Part of a small language model's weights.
Size: 22 layers, width 320, 4 heads of 64, MLP 2560 tanh GELU, vocabulary 32768, 54.2M parameters.
Architecture: learned positions, biases, tied embeddings.
Each number is 50 + 15 x the weight over its row's rms, rounded and kept within 0 to 99. Layers, rows and columns count from 0. The size before them is the row's rms in percent of the matrix's.

# layer 17 attention key, 256x320, rms 0.0524, rows 54-76, columns 120-159
096:54 25 33 72 59 46 51 48 57 74 46 46 47 47 58 63 43 58 54 71 34 42 53 80 59 20 55 34 69 50 63 62 41 73 36 51 42 51 48 64
089:50 30 56 80 16 69 67 60 28 21 54 19 49 32 43 41 56 50 52 48 68 27 48 80 55 51 55 40 45 56 43 31 40 46 56 39 50 48 59 61
085:35 43 71 56 39 57 50 38 21 51 31 28 46 30 44 27 62 55 62 77 38 52 42 62 47 36 49 30 43 39 62 38 44 67 41 41 47 56 61 64
093:68 23 50 07 83 71 66 64 42 78 31 37 44 43 79 50 56 47 57 73 41 64 57 35 61 42 51 40 16 66 53 53 24 55 77 58 78 48 41 71
103:48 57 56 37 79 77 50 36 57 48 63 64 67 62 61 51 41 75 61 57 32 54 60 43 31 54 51 49 66 56 28 45 57 44 45 29 37 64 32 50
096:65 27 27 28 46 63 51 42 45 79 46 53 39 50 74 64 50 65 44 55 52 70 53 73 59 35 49 39 62 56 60 63 17 40 31 65 33 65 35 33
096:31 50 51 39 47 53 51 59 31 65 38 33 68 82 27 43 69 47 36 23 47 66 72 30 37 55 60 11 59 57 41 74 48 29 47 33 40 50 66 42
089:87 42 53 21 55 52 45 50 38 55 61 47 69 43 40 64 34 60 44 56 53 65 34 25 63 49 54 20 37 50 60 53 56 45 59 57 39 59 65 34
097:66 30 45 20 60 40 42 49 73 43 26 30 49 43 44 47 39 26 53 41 52 64 47 59 58 27 37 49 34 49 69 30 73 67 82 60 47 51 63 32
103:53 24 36 35 57 61 74 84 33 44 59 25 65 40 58 25 60 47 64 37 52 54 48 35 64 51 37 59 48 60 56 25 47 46 66 44 58 47 30 97
090:49 49 27 37 42 40 56 41 71 59 42 39 55 90 37 73 40 59 35 66 50 42 34 28 44 22 41 76 38 55 37 48 63 50 68 49 74 35 76 52
094:68 48 53 37 67 41 26 39 46 42 33 65 46 71 07 49 71 37 40 52 48 50 60 34 41 34 38 40 62 58 30 51 55 61 33 64 49 60 71 61
083:57 57 53 65 68 30 53 52 67 52 65 31 50 57 54 48 49 46 55 54 50 72 36 55 54 41 62 31 54 48 57 41 34 25 38 68 53 42 45 55
100:45 52 37 66 54 45 59 52 53 65 78 42 45 56 54 45 12 51 55 46 61 47 30 64 51 73 81 78 58 58 43 58 48 49 81 34 31 52 46 63
087:56 56 40 35 55 67 53 38 57 47 71 64 39 35 83 54 57 45 58 65 32 81 83 63 72 23 59 55 45 54 57 54 61 57 27 79 54 41 31 71
091:39 80 46 70 38 61 80 46 75 41 28 41 45 44 46 44 28 63 49 51 53 65 35 31 41 76 40 75 61 66 37 40 30 35 55 35 54 57 61 17
092:35 43 57 60 45 26 61 48 33 50 80 58 55 58 53 38 44 60 53 56 59 44 66 47 26 49 69 28 60 67 48 42 44 39 37 73 60 61 56 53
088:59 48 59 44 47 25 58 38 40 54 36 76 49 50 37 58 42 21 50 67 47 44 45 48 54 99 50 45 59 56 54 33 52 61 61 17 40 65 63 32
092:53 84 59 53 45 12 24 70 43 72 63 72 42 38 49 59 47 69 56 61 55 57 26 66 27 62 59 51 82 48 36 42 37 32 42 25 20 66 32 28
094:52 52 48 51 50 51 58 64 59 59 33 36 43 43 66 38 65 52 44 45 66 62 50 73 59 66 58 20 54 56 40 44 34 38 46 59 43 49 61 61
089:55 40 33 51 42 76 47 42 53 35 62 47 44 38 45 58 56 59 41 48 72 40 57 42 54 39 55 41 65 44 37 59 59 44 48 54 38 59 36 42
093:44 58 62 32 51 33 63 55 56 75 50 75 55 53 36 57 39 63 51 49 47 51 51 40 26 67 51 28 61 33 42 46 33 46 63 24 25 39 44 52
102:46 38 40 47 69 56 58 45 67 46 53 23 47 68 64 37 49 48 50 56 55 37 42 45 63 33 57 47 63 52 49 45 40 14 54 63 44 46 62 53
# layer 17 attention query, 256x320, rms 0.0544, rows 55-76, columns 120-159
090:56 41 56 55 26 58 53 62 52 35 46 44 50 59 27 45 44 61 56 27 45 47 60 37 27 47 57 29 21 54 61 56 39 55 62 68 60 51 66 51
084:67 47 42 27 50 43 46 69 50 58 62 39 61 46 27 48 54 43 57 52 50 42 55 56 50 86 61 31 37 33 44 40 32 70 50 29 44 42 45 51
092:51 45 68 32 41 71 41 52 35 49 49 39 50 67 58 55 58 53 61 85 32 61 38 33 38 46 60 56 33 49 57 58 76 54 68 40 62 45 38 75
100:54 59 55 55 53 63 68 41 51 32 54 52 28 53 71 43 48 47 59 49 55 67 60 50 57 48 34 68 50 48 31 55 23 32 27 46 37 78 18 49
096:39 55 44 56 38 56 71 27 41 63 31 44 53 44 77 59 73 68 35 94 60 70 51 68 60 65 59 52 65 22 42 47 36 37 45 51 35 38 59 27
093:45 59 57 44 46 45 15 75 28 43 41 36 64 40 46 61 52 44 34 54 46 55 82 66 51 54 52 02 52 49 22 31 27 54 22 41 59 19 49 41
090:59 54 58 37 52 65 39 57 43 60 55 37 37 55 59 57 30 21 51 79 57 59 33 61 51 31 65 21 33 50 62 55 84 41 59 53 68 47 50 44
097:50 35 27 37 60 67 41 72 54 43 45 32 51 31 56 46 36 29 45 49 59 56 64 50 37 51 50 42 27 28 49 48 62 56 55 46 39 29 77 52
106:32 49 41 29 45 59 70 63 35 69 79 39 53 81 48 29 54 65 62 53 53 57 17 34 50 41 51 81 35 60 63 73 80 41 84 56 63 47 43 89
091:49 54 28 40 52 66 50 63 69 32 65 57 42 50 55 40 27 56 83 40 63 42 45 15 53 46 61 80 39 43 56 69 43 74 59 29 51 29 34 61
095:41 37 36 42 52 44 24 62 57 32 61 44 47 51 21 44 40 44 26 69 65 45 77 44 72 42 43 43 62 59 30 47 67 65 46 53 61 50 34 73
087:50 41 54 68 59 40 40 36 81 62 51 33 44 49 64 45 50 42 33 31 51 68 44 52 44 65 61 62 48 51 64 59 62 48 30 56 87 51 43 63
105:58 28 49 44 45 45 83 60 52 61 63 36 48 54 49 42 24 26 70 70 45 53 32 54 45 50 42 62 44 70 63 72 46 42 41 39 46 34 49 42
090:41 69 44 73 65 40 67 24 57 57 30 68 42 50 76 69 74 58 38 29 38 63 38 76 48 30 48 59 21 45 61 35 57 22 58 61 56 55 77 46
093:57 59 41 75 61 68 50 55 56 42 90 26 46 44 42 56 46 45 61 54 36 69 63 32 50 57 49 59 56 59 51 65 28 62 10 42 78 26 42 47
095:55 53 68 61 54 51 22 56 46 67 55 42 46 29 66 53 47 54 50 50 44 37 70 36 50 27 52 50 77 72 38 38 33 52 42 49 42 52 60 56
096:61 42 61 61 44 60 41 70 47 46 53 45 53 89 34 36 46 36 63 97 50 32 52 33 52 99 49 64 38 88 52 59 60 52 25 41 62 34 44 64
093:51 66 58 45 50 36 41 70 56 65 80 49 51 61 36 63 45 55 69 82 65 58 31 43 35 57 72 36 59 60 35 59 40 44 14 32 85 43 27 44
105:29 61 45 54 66 37 46 48 45 80 42 56 70 47 46 63 83 40 19 55 58 49 58 40 67 45 60 34 67 44 44 44 45 52 21 41 70 30 40 63
100:63 37 47 38 60 63 56 40 49 46 80 67 32 27 18 46 38 58 54 39 72 42 28 65 42 54 33 45 42 27 51 77 56 47 55 35 41 49 58 23
091:57 69 57 39 51 54 38 63 55 69 44 51 89 59 56 41 57 26 84 56 65 68 32 43 62 85 47 37 44 66 17 47 39 59 34 45 51 26 46 55
108:48 55 47 70 64 51 79 37 59 65 47 51 68 56 70 33 55 53 38 36 49 36 63 49 35 32 69 79 49 64 60 76 56 56 44 59 40 44 49 54
# layer 17 attention value, 256x320, rms 0.0508, rows 0-63, columns 120-159
089:75 48 38 55 43 41 31 49 46 35 67 43 40 24 51 37 53 40 56 48 52 35 57 73 43 52 32 35 49 82 52 58 34 47 29 41 60 38 48 57
093:46 78 61 48 45 64 39 53 30 81 38 71 60 60 73 20 30 48 56 44 52 71 30 51 26 40 70 80 28 42 46 69 33 21 66 46 60 43 48 54
107:70 14 27 47 34 53 52 44 38 36 37 31 31 21 47 37 68 34 30 65 40 47 68 68 43 34 46 18 55 47 50 29 29 20 27 38 52 58 49 72
092:58 59 39 45 38 55 66 72 50 34 29 58 15 53 68 42 54 37 40 70 23 63 64 34 51 47 72 38 57 00 41 37 54 47 82 27 28 75 60 44
096:58 53 69 45 55 43 55 57 41 45 59 64 43 33 40 40 57 41 30 38 38 25 46 62 38 62 21 37 46 76 63 62 82 70 41 52 32 42 55 45
091:62 71 15 53 70 74 51 50 34 75 45 52 54 37 74 48 37 46 43 21 89 47 54 52 51 73 45 38 85 44 44 50 36 60 53 74 51 61 52 73
094:45 60 78 49 64 70 35 48 72 67 78 61 50 44 54 34 60 74 64 17 76 43 70 66 36 77 67 46 31 85 57 54 71 61 17 46 55 42 56 53
093:56 78 51 32 73 68 44 59 30 79 47 67 54 50 41 61 31 57 62 44 37 68 49 68 02 39 46 66 49 41 59 62 65 67 45 39 67 55 46 50
103:30 69 61 53 73 37 66 51 56 33 51 68 66 58 79 28 42 60 64 36 65 30 62 22 63 49 03 67 53 71 46 74 35 67 52 68 71 59 47 46
092:72 35 41 38 77 24 39 61 34 62 57 58 64 61 44 60 71 27 47 53 72 45 66 44 38 28 61 56 52 38 49 42 47 49 51 53 59 48 44 52
094:65 33 32 65 55 51 38 46 62 49 71 13 34 49 56 67 52 46 36 68 45 37 66 84 30 46 45 20 32 66 43 33 57 49 20 42 36 46 46 43
090:45 32 43 76 46 41 49 45 63 52 58 73 62 76 62 53 67 50 53 28 58 35 64 59 20 53 58 55 39 76 18 32 29 74 17 46 51 33 51 36
095:52 80 91 57 59 69 62 42 53 63 39 80 40 25 48 58 37 21 51 34 23 80 50 74 50 65 80 64 45 39 70 66 47 34 74 34 48 51 41 54
090:65 12 17 64 42 32 43 46 34 23 30 29 57 53 37 47 58 46 39 42 60 64 38 57 33 31 55 25 36 39 50 51 33 75 58 62 48 82 46 53
095:49 56 47 48 48 52 62 57 31 61 51 58 51 57 26 62 47 26 29 54 38 64 56 19 42 36 82 39 44 17 48 53 23 15 60 50 49 69 51 45
089:37 44 45 31 60 49 41 34 45 54 19 52 42 63 39 74 52 59 47 63 32 67 34 53 69 34 37 56 42 40 55 47 51 45 59 49 41 34 54 56
093:76 63 36 48 32 81 53 43 60 59 70 54 62 57 21 57 51 45 54 46 85 80 66 66 47 59 57 42 68 74 43 53 42 20 19 42 35 53 47 83
095:67 32 25 43 45 57 39 65 63 53 63 17 87 64 18 41 74 19 61 64 60 52 53 54 45 42 43 34 38 56 52 43 57 66 47 44 63 49 58 49
093:57 57 69 64 53 21 39 53 41 64 61 69 60 40 23 41 54 57 64 66 36 09 55 34 43 53 23 28 53 68 25 63 27 58 43 47 91 45 71 59
104:49 33 56 38 45 61 38 45 58 58 56 31 11 59 60 61 65 58 47 70 21 50 32 41 74 39 36 41 49 47 54 50 94 64 54 41 61 54 67 47
101:58 31 60 33 57 48 63 50 57 64 71 63 34 53 49 54 54 53 47 46 73 62 56 70 52 64 40 44 45 59 67 46 50 52 46 48 49 49 51 56
095:61 83 26 40 67 34 21 51 34 55 66 59 23 46 67 31 51 69 47 50 62 12 39 60 33 43 29 19 57 46 40 67 30 55 34 55 61 42 63 59
094:35 14 53 55 49 32 25 52 60 33 55 45 42 84 33 47 63 62 61 54 66 53 43 57 53 49 42 38 31 70 25 46 77 72 52 47 51 29 40 37
088:63 64 38 54 23 52 60 66 36 26 44 64 36 19 47 47 35 78 49 82 38 64 88 45 61 46 55 59 82 19 53 18 57 47 52 47 35 47 62 47
100:65 45 24 26 46 54 48 59 39 89 61 50 48 27 54 36 63 28 62 44 48 69 43 85 43 50 43 06 40 70 66 70 54 57 34 49 70 39 46 70
089:51 89 34 36 59 84 57 71 65 44 53 55 54 34 62 40 53 61 63 46 53 63 52 64 54 35 71 55 40 34 72 54 54 64 49 57 26 67 59 34
085:47 53 42 20 40 24 57 47 68 66 43 46 46 44 30 72 22 31 55 49 29 47 52 64 68 69 31 38 47 57 59 61 62 58 54 55 47 50 51 51
090:52 64 39 39 53 57 57 56 51 61 64 78 42 40 47 31 41 29 69 57 23 46 54 73 27 35 47 30 60 51 64 78 61 61 40 48 50 59 55 51
098:66 77 47 56 51 32 34 68 75 65 28 54 58 49 44 51 30 75 68 60 64 44 35 49 54 61 62 67 54 54 27 37 35 52 43 40 34 52 53 57
091:44 76 73 33 28 48 55 70 43 54 34 42 59 68 33 52 61 33 68 06 52 60 51 55 31 64 65 36 25 66 31 56 26 52 60 36 49 48 44 26
093:37 41 40 53 48 69 60 55 55 47 47 20 42 24 64 15 46 88 42 52 22 67 44 56 60 42 40 31 52 12 83 42 50 53 58 73 46 65 48 62
095:72 59 37 60 48 43 53 40 33 31 61 48 90 34 39 85 59 27 48 58 50 34 82 38 57 24 22 77 87 26 53 37 35 50 44 47 53 54 50 54
108:75 39 64 64 31 28 38 60 31 59 41 47 43 18 31 46 16 58 44 51 41 46 47 66 34 45 67 22 39 42 53 62 46 46 44 33 57 54 50 59
100:50 12 42 34 23 20 20 48 48 60 44 48 25 55 32 47 71 59 41 64 54 71 26 70 50 37 67 05 37 52 64 57 57 34 38 29 43 45 41 48
093:51 52 52 39 46 46 45 45 82 54 64 39 89 46 45 56 60 23 62 60 41 58 44 59 53 44 41 50 57 51 67 49 44 36 47 58 53 42 49 37
090:50 47 31 51 53 34 50 45 61 48 68 28 50 66 36 65 88 42 49 48 66 44 59 41 59 61 34 64 31 52 40 61 82 49 48 61 28 23 48 54
092:39 37 78 56 63 70 40 55 50 49 56 62 40 62 64 41 45 59 60 24 61 45 31 54 40 51 57 34 70 97 58 65 32 64 53 65 45 43 49 47
095:41 72 50 47 61 59 61 38 52 59 59 51 48 65 64 54 65 71 64 34 59 40 48 31 72 51 29 86 43 39 67 72 78 78 64 64 46 61 54 48
098:64 52 74 65 58 36 46 77 19 11 29 49 72 50 36 09 45 69 49 50 80 47 69 17 32 50 26 62 49 62 20 36 45 83 37 67 71 52 44 64
098:44 50 46 49 30 67 44 54 62 63 59 49 36 50 43 61 41 29 39 47 00 53 42 59 57 33 75 49 48 38 78 55 50 42 40 53 56 30 73 41
088:53 48 43 66 56 56 32 63 48 23 78 56 26 37 67 69 59 58 63 63 45 19 47 70 42 39 25 31 43 71 67 55 62 61 43 69 42 31 49 42
090:45 32 20 64 34 50 59 46 46 66 57 38 49 40 86 64 67 65 44 60 54 53 53 56 58 48 59 44 17 36 70 61 48 34 29 46 56 23 45 43
096:48 36 43 45 46 32 51 54 80 31 34 39 31 41 47 37 54 70 59 58 32 34 52 50 64 50 17 15 24 62 34 49 61 65 36 60 45 47 59 30
096:55 37 35 84 43 78 25 62 41 35 25 51 26 44 61 40 43 81 57 49 58 43 33 38 32 70 39 43 68 47 62 63 27 64 52 45 52 47 48 63
096:65 27 84 49 40 23 66 76 75 68 77 49 33 61 42 54 56 38 48 62 36 67 60 61 32 54 61 33 36 67 46 50 51 18 50 19 53 35 33 30
088:43 36 57 39 34 30 58 35 82 66 61 32 57 76 37 71 64 48 37 91 37 54 48 44 86 56 57 62 58 42 35 44 55 18 55 52 20 50 55 54
101:44 54 42 34 35 22 12 52 40 49 49 40 35 56 50 67 33 40 53 50 61 32 38 37 35 47 44 50 38 43 59 56 61 41 88 48 65 41 61 43
095:37 66 56 39 43 31 46 59 47 90 50 64 19 59 67 80 57 62 45 51 51 24 43 58 61 26 49 54 40 33 65 65 46 40 48 33 55 74 52 35
096:53 74 61 50 56 50 66 60 79 62 36 53 21 48 84 78 49 64 49 28 43 48 49 86 72 60 52 68 30 69 62 57 75 49 37 51 34 55 40 39
097:59 25 55 48 47 40 41 73 49 48 58 51 43 32 22 36 65 32 61 39 27 56 60 68 34 32 72 35 60 56 37 41 32 29 59 22 67 62 53 34
096:65 40 54 55 56 54 59 39 47 38 46 49 46 57 58 38 40 32 40 69 27 65 57 36 49 47 57 73 49 56 50 43 43 59 83 67 48 63 59 48
091:56 90 49 30 64 55 41 47 61 82 40 65 40 48 46 61 40 45 62 41 23 44 41 66 35 50 74 61 50 17 28 47 34 16 51 33 59 78 57 40
099:50 73 77 56 64 55 51 39 62 37 57 71 52 45 50 54 37 52 61 47 52 29 72 46 59 69 45 66 50 99 00 40 69 55 23 63 57 43 39 45
091:47 12 49 59 40 33 33 27 53 33 32 47 69 68 29 51 82 24 54 86 25 55 34 54 45 23 56 23 58 66 31 27 51 46 60 38 69 43 52 40
091:69 33 52 37 59 48 50 45 27 47 51 40 63 36 45 50 22 63 27 44 53 64 33 25 70 59 38 56 58 04 72 46 92 43 75 66 56 59 47 64
089:47 52 42 53 54 65 59 54 39 22 61 42 38 48 70 39 58 32 55 49 43 61 66 50 43 51 47 51 62 52 58 42 58 61 53 46 60 60 51 60
090:64 71 36 47 74 77 54 62 69 54 50 59 67 57 55 51 54 30 42 67 26 36 64 54 28 43 34 28 40 39 62 34 42 43 55 52 51 49 60 60
094:67 24 55 40 44 40 25 56 57 56 60 24 65 24 43 32 50 47 47 39 73 36 42 76 45 49 43 08 41 75 86 45 77 34 38 48 45 56 38 65
092:69 59 26 55 52 23 12 35 41 50 51 52 39 65 44 11 51 52 39 79 42 02 59 61 10 26 46 38 34 33 17 42 69 52 79 42 56 49 64 31
095:85 58 54 38 35 66 48 51 34 60 51 28 10 18 65 66 60 66 56 50 32 63 37 67 75 57 81 14 32 60 53 54 38 62 43 60 50 64 60 67
095:63 40 25 42 55 75 65 67 34 48 53 46 51 30 39 48 38 64 55 58 53 86 65 61 23 20 46 46 41 33 75 68 28 45 63 49 38 68 42 45
092:61 63 52 57 39 57 68 70 61 68 21 36 40 56 47 17 27 99 58 22 72 99 27 41 59 70 62 81 34 44 52 52 43 55 37 58 40 60 40 47
093:69 54 47 79 50 60 53 51 27 60 61 49 65 38 64 67 46 24 63 56 76 44 50 68 18 59 47 59 44 88 16 64 27 76 29 46 63 24 35 62
095:54 49 31 54 77 62 29 92 43 43 60 43 37 75 70 16 56 52 55 42 73 49 35 53 27 52 68 45 58 51 14 59 47 60 94 49 47 49 68 42
# layer 17 attention output (transposed), 256x320, rms 0.0495, rows 0-63, columns 120-159
087:40 63 63 48 73 45 43 33 58 74 19 74 54 76 42 69 33 59 50 46 49 61 57 41 59 55 67 73 50 43 56 64 75 67 51 64 55 64 61 49
086:63 52 20 49 46 33 50 50 50 42 57 42 45 86 43 55 68 32 41 42 58 29 53 48 53 66 63 32 70 71 53 16 69 67 57 59 43 45 60 45
105:46 69 59 35 49 52 37 43 44 72 57 70 49 42 55 66 44 73 71 38 45 66 34 35 34 44 25 78 34 41 60 59 67 45 63 42 45 51 42 54
089:48 59 37 45 41 36 21 00 22 62 57 33 68 48 46 56 58 81 66 45 55 34 27 55 41 38 17 51 41 64 50 62 55 50 55 62 70 34 52 75
093:46 51 48 55 43 71 53 31 61 46 30 49 50 55 61 60 43 44 58 53 62 57 56 41 37 36 54 47 85 47 34 51 36 18 36 43 67 57 58 45
085:40 32 49 44 74 54 36 42 64 28 51 80 58 77 46 54 63 56 42 63 24 58 35 27 73 45 62 78 35 64 65 48 91 70 56 62 61 43 57 40
089:43 65 51 61 51 21 57 47 44 35 40 69 54 64 34 61 41 24 40 54 40 43 43 52 74 27 38 46 81 49 46 64 43 54 61 52 60 39 65 33
089:56 42 41 64 17 26 61 55 59 66 46 52 52 71 48 27 80 22 21 64 41 24 58 37 83 49 77 24 51 86 33 42 33 72 64 55 69 14 58 61
100:48 25 62 51 55 50 61 68 47 63 54 27 40 34 29 56 61 83 38 64 63 50 48 87 60 37 83 24 45 34 54 31 67 57 47 31 19 63 35 28
084:52 80 70 60 36 63 47 23 67 47 57 66 28 58 57 57 64 80 52 55 21 57 77 66 65 68 01 36 53 56 50 45 58 74 46 47 32 48 47 50
089:54 72 63 25 60 44 26 29 73 33 33 94 73 41 67 56 36 64 51 39 35 44 70 09 48 55 30 81 76 38 49 78 42 50 64 59 76 40 71 57
087:58 77 64 39 66 73 59 48 48 38 61 36 49 57 42 39 45 74 71 67 57 71 29 26 79 52 52 60 71 48 75 86 58 53 83 52 38 56 42 73
091:55 44 30 33 44 24 43 51 51 66 52 38 54 75 49 53 77 37 47 73 65 20 58 63 56 17 50 35 56 66 37 30 54 60 20 47 56 43 45 46
087:42 60 79 58 54 77 40 56 55 82 61 58 38 60 39 48 34 69 49 65 37 39 64 41 43 90 32 58 41 64 55 65 54 32 41 41 68 04 27 56
090:49 52 47 48 30 57 47 46 52 40 55 31 45 53 51 34 41 55 68 41 56 52 22 60 62 62 35 60 38 56 50 58 67 46 79 44 72 43 34 74
089:53 54 65 77 28 66 58 65 65 48 51 31 51 36 32 39 50 28 53 54 65 51 82 75 39 47 58 27 60 45 34 56 19 53 42 35 48 45 44 39
090:41 57 52 70 58 30 48 54 47 40 45 87 34 35 53 43 32 34 61 36 36 37 52 46 62 32 58 71 53 59 48 42 50 62 72 63 91 47 63 46
092:40 72 70 70 38 43 35 34 48 39 54 93 26 31 40 37 24 69 33 37 28 37 62 40 74 34 14 59 63 61 70 61 82 49 69 63 40 47 49 60
090:39 43 48 44 64 52 66 46 24 34 50 20 30 50 55 37 39 45 33 21 54 85 28 50 69 55 68 72 34 28 61 52 80 37 62 65 26 53 50 43
104:53 59 51 67 32 38 54 33 47 41 30 64 64 31 65 69 49 21 47 47 71 74 49 62 18 57 17 42 67 46 35 58 05 31 29 55 32 59 53 56
095:47 65 52 58 72 53 48 41 65 37 64 71 50 53 56 62 71 60 45 57 35 35 72 39 45 55 65 74 70 44 52 51 58 54 45 39 45 38 48 32
093:61 35 56 63 69 62 81 42 70 48 48 60 67 54 43 75 64 61 38 52 45 75 37 50 60 53 76 83 47 59 79 62 71 69 45 47 55 54 52 47
095:59 69 84 60 44 58 74 56 47 66 31 45 55 35 42 50 27 45 53 55 50 59 42 48 45 71 52 33 63 40 45 88 10 47 53 68 37 63 51 41
084:41 69 41 38 75 54 33 28 53 62 74 34 49 77 53 35 74 45 50 46 53 47 45 34 35 57 57 52 20 42 52 54 43 52 76 45 87 58 57 79
097:52 55 59 59 62 64 46 48 57 54 45 83 51 71 53 70 65 52 32 48 29 40 53 18 58 41 52 75 73 66 54 35 66 57 51 60 56 38 55 44
087:36 29 21 19 56 07 21 45 41 62 45 35 69 71 64 40 49 44 30 55 41 26 40 45 59 48 50 65 55 81 56 13 60 59 65 50 60 39 59 74
081:53 35 52 73 49 65 42 61 48 42 44 53 59 28 55 56 59 70 30 62 43 51 63 30 42 08 66 44 35 48 61 39 44 45 29 45 62 40 54 44
090:67 45 41 68 43 42 54 50 38 48 33 32 58 61 61 52 62 62 30 58 40 42 37 52 71 46 64 72 30 76 51 33 52 68 59 58 68 44 49 65
094:51 61 59 52 67 71 46 42 32 21 73 42 56 58 61 40 62 38 40 27 53 65 70 47 57 45 44 55 55 33 62 44 62 55 48 69 33 60 59 65
093:72 58 52 67 46 65 32 57 64 55 57 62 75 67 38 40 48 53 35 51 53 45 36 50 72 29 50 48 80 68 57 56 66 63 48 67 68 37 49 60
091:52 45 25 46 58 25 42 55 51 62 51 69 44 44 45 73 63 34 48 47 50 23 54 51 26 47 57 51 49 79 50 50 55 41 47 43 62 49 67 50
093:33 41 57 42 63 47 62 46 29 63 64 55 00 34 55 14 47 60 64 64 57 62 27 56 52 74 56 50 05 51 45 30 77 38 69 43 46 67 47 59
107:50 62 34 34 56 54 51 21 59 24 60 60 58 54 57 74 68 28 46 30 52 49 40 23 58 58 39 57 63 44 47 46 49 15 36 36 63 30 67 39
096:60 73 47 67 54 74 59 55 65 45 31 53 69 53 54 78 36 60 60 43 41 48 59 22 50 50 26 65 61 41 45 72 20 80 49 67 55 28 60 50
089:45 41 81 57 42 40 47 55 35 50 11 67 26 41 36 30 33 49 39 46 54 48 74 77 41 30 48 50 41 70 55 39 50 53 45 56 32 63 56 40
090:55 69 88 66 23 64 53 55 45 52 42 69 44 43 54 44 10 36 52 43 47 55 68 60 45 36 45 21 71 49 43 54 07 45 36 57 64 63 45 45
089:51 41 40 51 83 49 74 56 71 33 37 28 71 38 31 61 59 80 49 74 51 60 59 85 74 62 59 78 43 45 61 44 64 45 31 46 22 70 33 35
094:29 18 42 69 36 40 47 59 38 62 40 50 47 44 49 35 27 24 30 49 56 55 48 71 52 52 56 23 66 44 27 27 27 37 42 39 66 69 47 45
097:30 51 35 55 56 55 78 55 52 59 85 39 37 59 46 54 48 50 54 55 46 41 38 52 54 82 88 46 47 48 66 67 64 23 50 32 39 53 59 49
091:42 56 36 52 50 22 41 19 51 43 42 43 56 60 47 43 54 38 39 86 70 44 50 43 24 56 45 45 60 53 57 50 39 42 75 32 41 69 31 66
086:52 44 60 44 62 53 61 36 61 31 32 46 70 38 42 55 48 57 43 41 37 59 79 78 38 51 53 62 53 47 36 42 29 41 29 50 61 55 67 46
086:51 55 78 26 68 45 21 41 49 53 52 63 40 52 43 46 40 25 44 31 46 47 55 50 46 47 21 37 82 33 41 17 32 56 65 42 40 51 51 43
092:50 32 53 53 42 68 43 56 38 52 41 59 71 22 54 59 23 38 44 32 59 79 53 53 37 48 71 71 68 46 66 55 48 10 47 53 37 73 56 56
094:47 65 34 47 84 38 69 42 50 63 79 30 63 43 66 80 65 53 40 67 68 35 28 68 52 65 57 68 43 52 57 49 52 48 45 48 44 46 63 51
093:51 81 55 37 55 62 27 21 30 39 32 66 75 38 46 43 32 62 60 24 51 39 51 43 52 51 29 58 52 23 58 75 48 54 57 72 52 51 44 52
085:44 67 71 55 26 55 27 50 50 24 47 53 48 10 58 60 20 54 58 30 71 60 75 48 33 26 33 27 37 28 54 69 25 48 36 43 60 49 44 46
098:65 60 56 58 86 73 63 30 62 59 38 72 47 75 57 48 73 64 46 50 37 72 48 40 41 50 38 55 43 41 51 58 55 78 30 62 35 64 52 41
091:38 43 50 42 43 61 53 17 55 51 37 55 79 48 54 65 48 64 52 52 54 57 42 51 36 39 35 35 51 28 38 66 20 80 34 34 48 41 27 49
091:54 41 48 32 37 72 27 47 54 47 27 55 97 57 55 56 64 52 61 44 46 47 70 49 27 21 44 34 83 50 51 55 26 53 23 41 46 54 56 31
096:54 60 45 30 59 47 43 24 31 57 30 69 35 54 57 44 53 72 53 65 62 57 21 45 48 80 32 67 44 58 69 67 74 42 49 60 24 63 54 76
095:51 53 59 67 53 41 43 48 28 64 48 43 30 57 50 59 40 69 49 62 67 31 63 71 20 76 48 57 32 58 52 74 60 30 30 42 57 37 24 66
085:60 38 39 51 18 41 46 42 37 42 49 38 58 65 52 17 73 18 33 51 64 54 34 63 70 29 52 41 52 91 64 44 62 62 51 50 59 14 63 62
094:53 43 43 29 53 39 67 71 41 43 31 25 58 45 61 49 43 58 52 46 45 51 52 65 50 36 60 39 43 20 59 54 45 47 45 47 43 51 73 47
089:56 62 42 54 47 42 67 77 53 59 58 29 44 41 63 44 35 72 46 39 50 63 44 39 63 82 24 79 31 51 49 58 46 74 45 70 17 54 37 69
090:44 45 27 68 26 51 52 44 63 47 43 53 22 43 66 55 64 09 51 48 46 36 63 57 38 48 48 28 60 62 34 62 31 32 28 36 61 36 71 35
086:46 45 35 54 51 24 50 44 59 72 53 55 39 59 50 55 52 70 47 59 50 30 19 49 37 64 49 76 38 59 57 61 58 60 60 50 79 46 58 66
083:48 50 55 39 61 42 51 38 25 54 72 44 41 46 46 41 61 85 40 37 54 44 50 64 58 36 68 69 60 67 57 41 63 69 63 47 48 52 39 52
094:49 62 53 70 56 53 52 54 72 39 32 92 38 59 56 82 45 38 41 47 11 51 80 40 45 51 22 71 62 52 35 46 46 70 49 62 56 28 64 28
088:63 57 51 33 47 49 79 53 46 42 52 39 62 64 78 63 55 62 39 37 40 74 30 41 53 67 34 74 53 63 61 60 40 55 21 60 36 41 57 78
089:39 44 57 65 82 56 46 29 59 53 53 81 56 41 52 57 58 20 57 45 63 66 56 56 30 37 25 70 74 68 67 43 63 15 37 63 46 67 46 59
092:30 40 35 62 25 25 46 47 42 74 48 56 47 46 45 50 53 27 38 38 40 16 35 32 68 83 68 74 48 71 41 40 59 37 70 36 76 49 39 68
086:32 43 50 44 54 48 25 73 62 32 73 60 74 50 58 48 54 00 39 40 51 09 78 63 53 53 63 06 67 60 52 39 35 40 56 67 66 22 78 46
089:52 51 60 43 78 62 47 63 64 41 56 49 55 73 58 43 61 58 45 44 33 63 44 37 76 53 53 78 38 50 62 12 76 41 54 78 31 58 59 42
094:52 72 58 47 56 54 70 07 43 55 39 54 58 63 39 53 67 61 55 60 51 52 32 48 65 70 46 67 62 88 94 69 75 47 30 66 36 64 48 63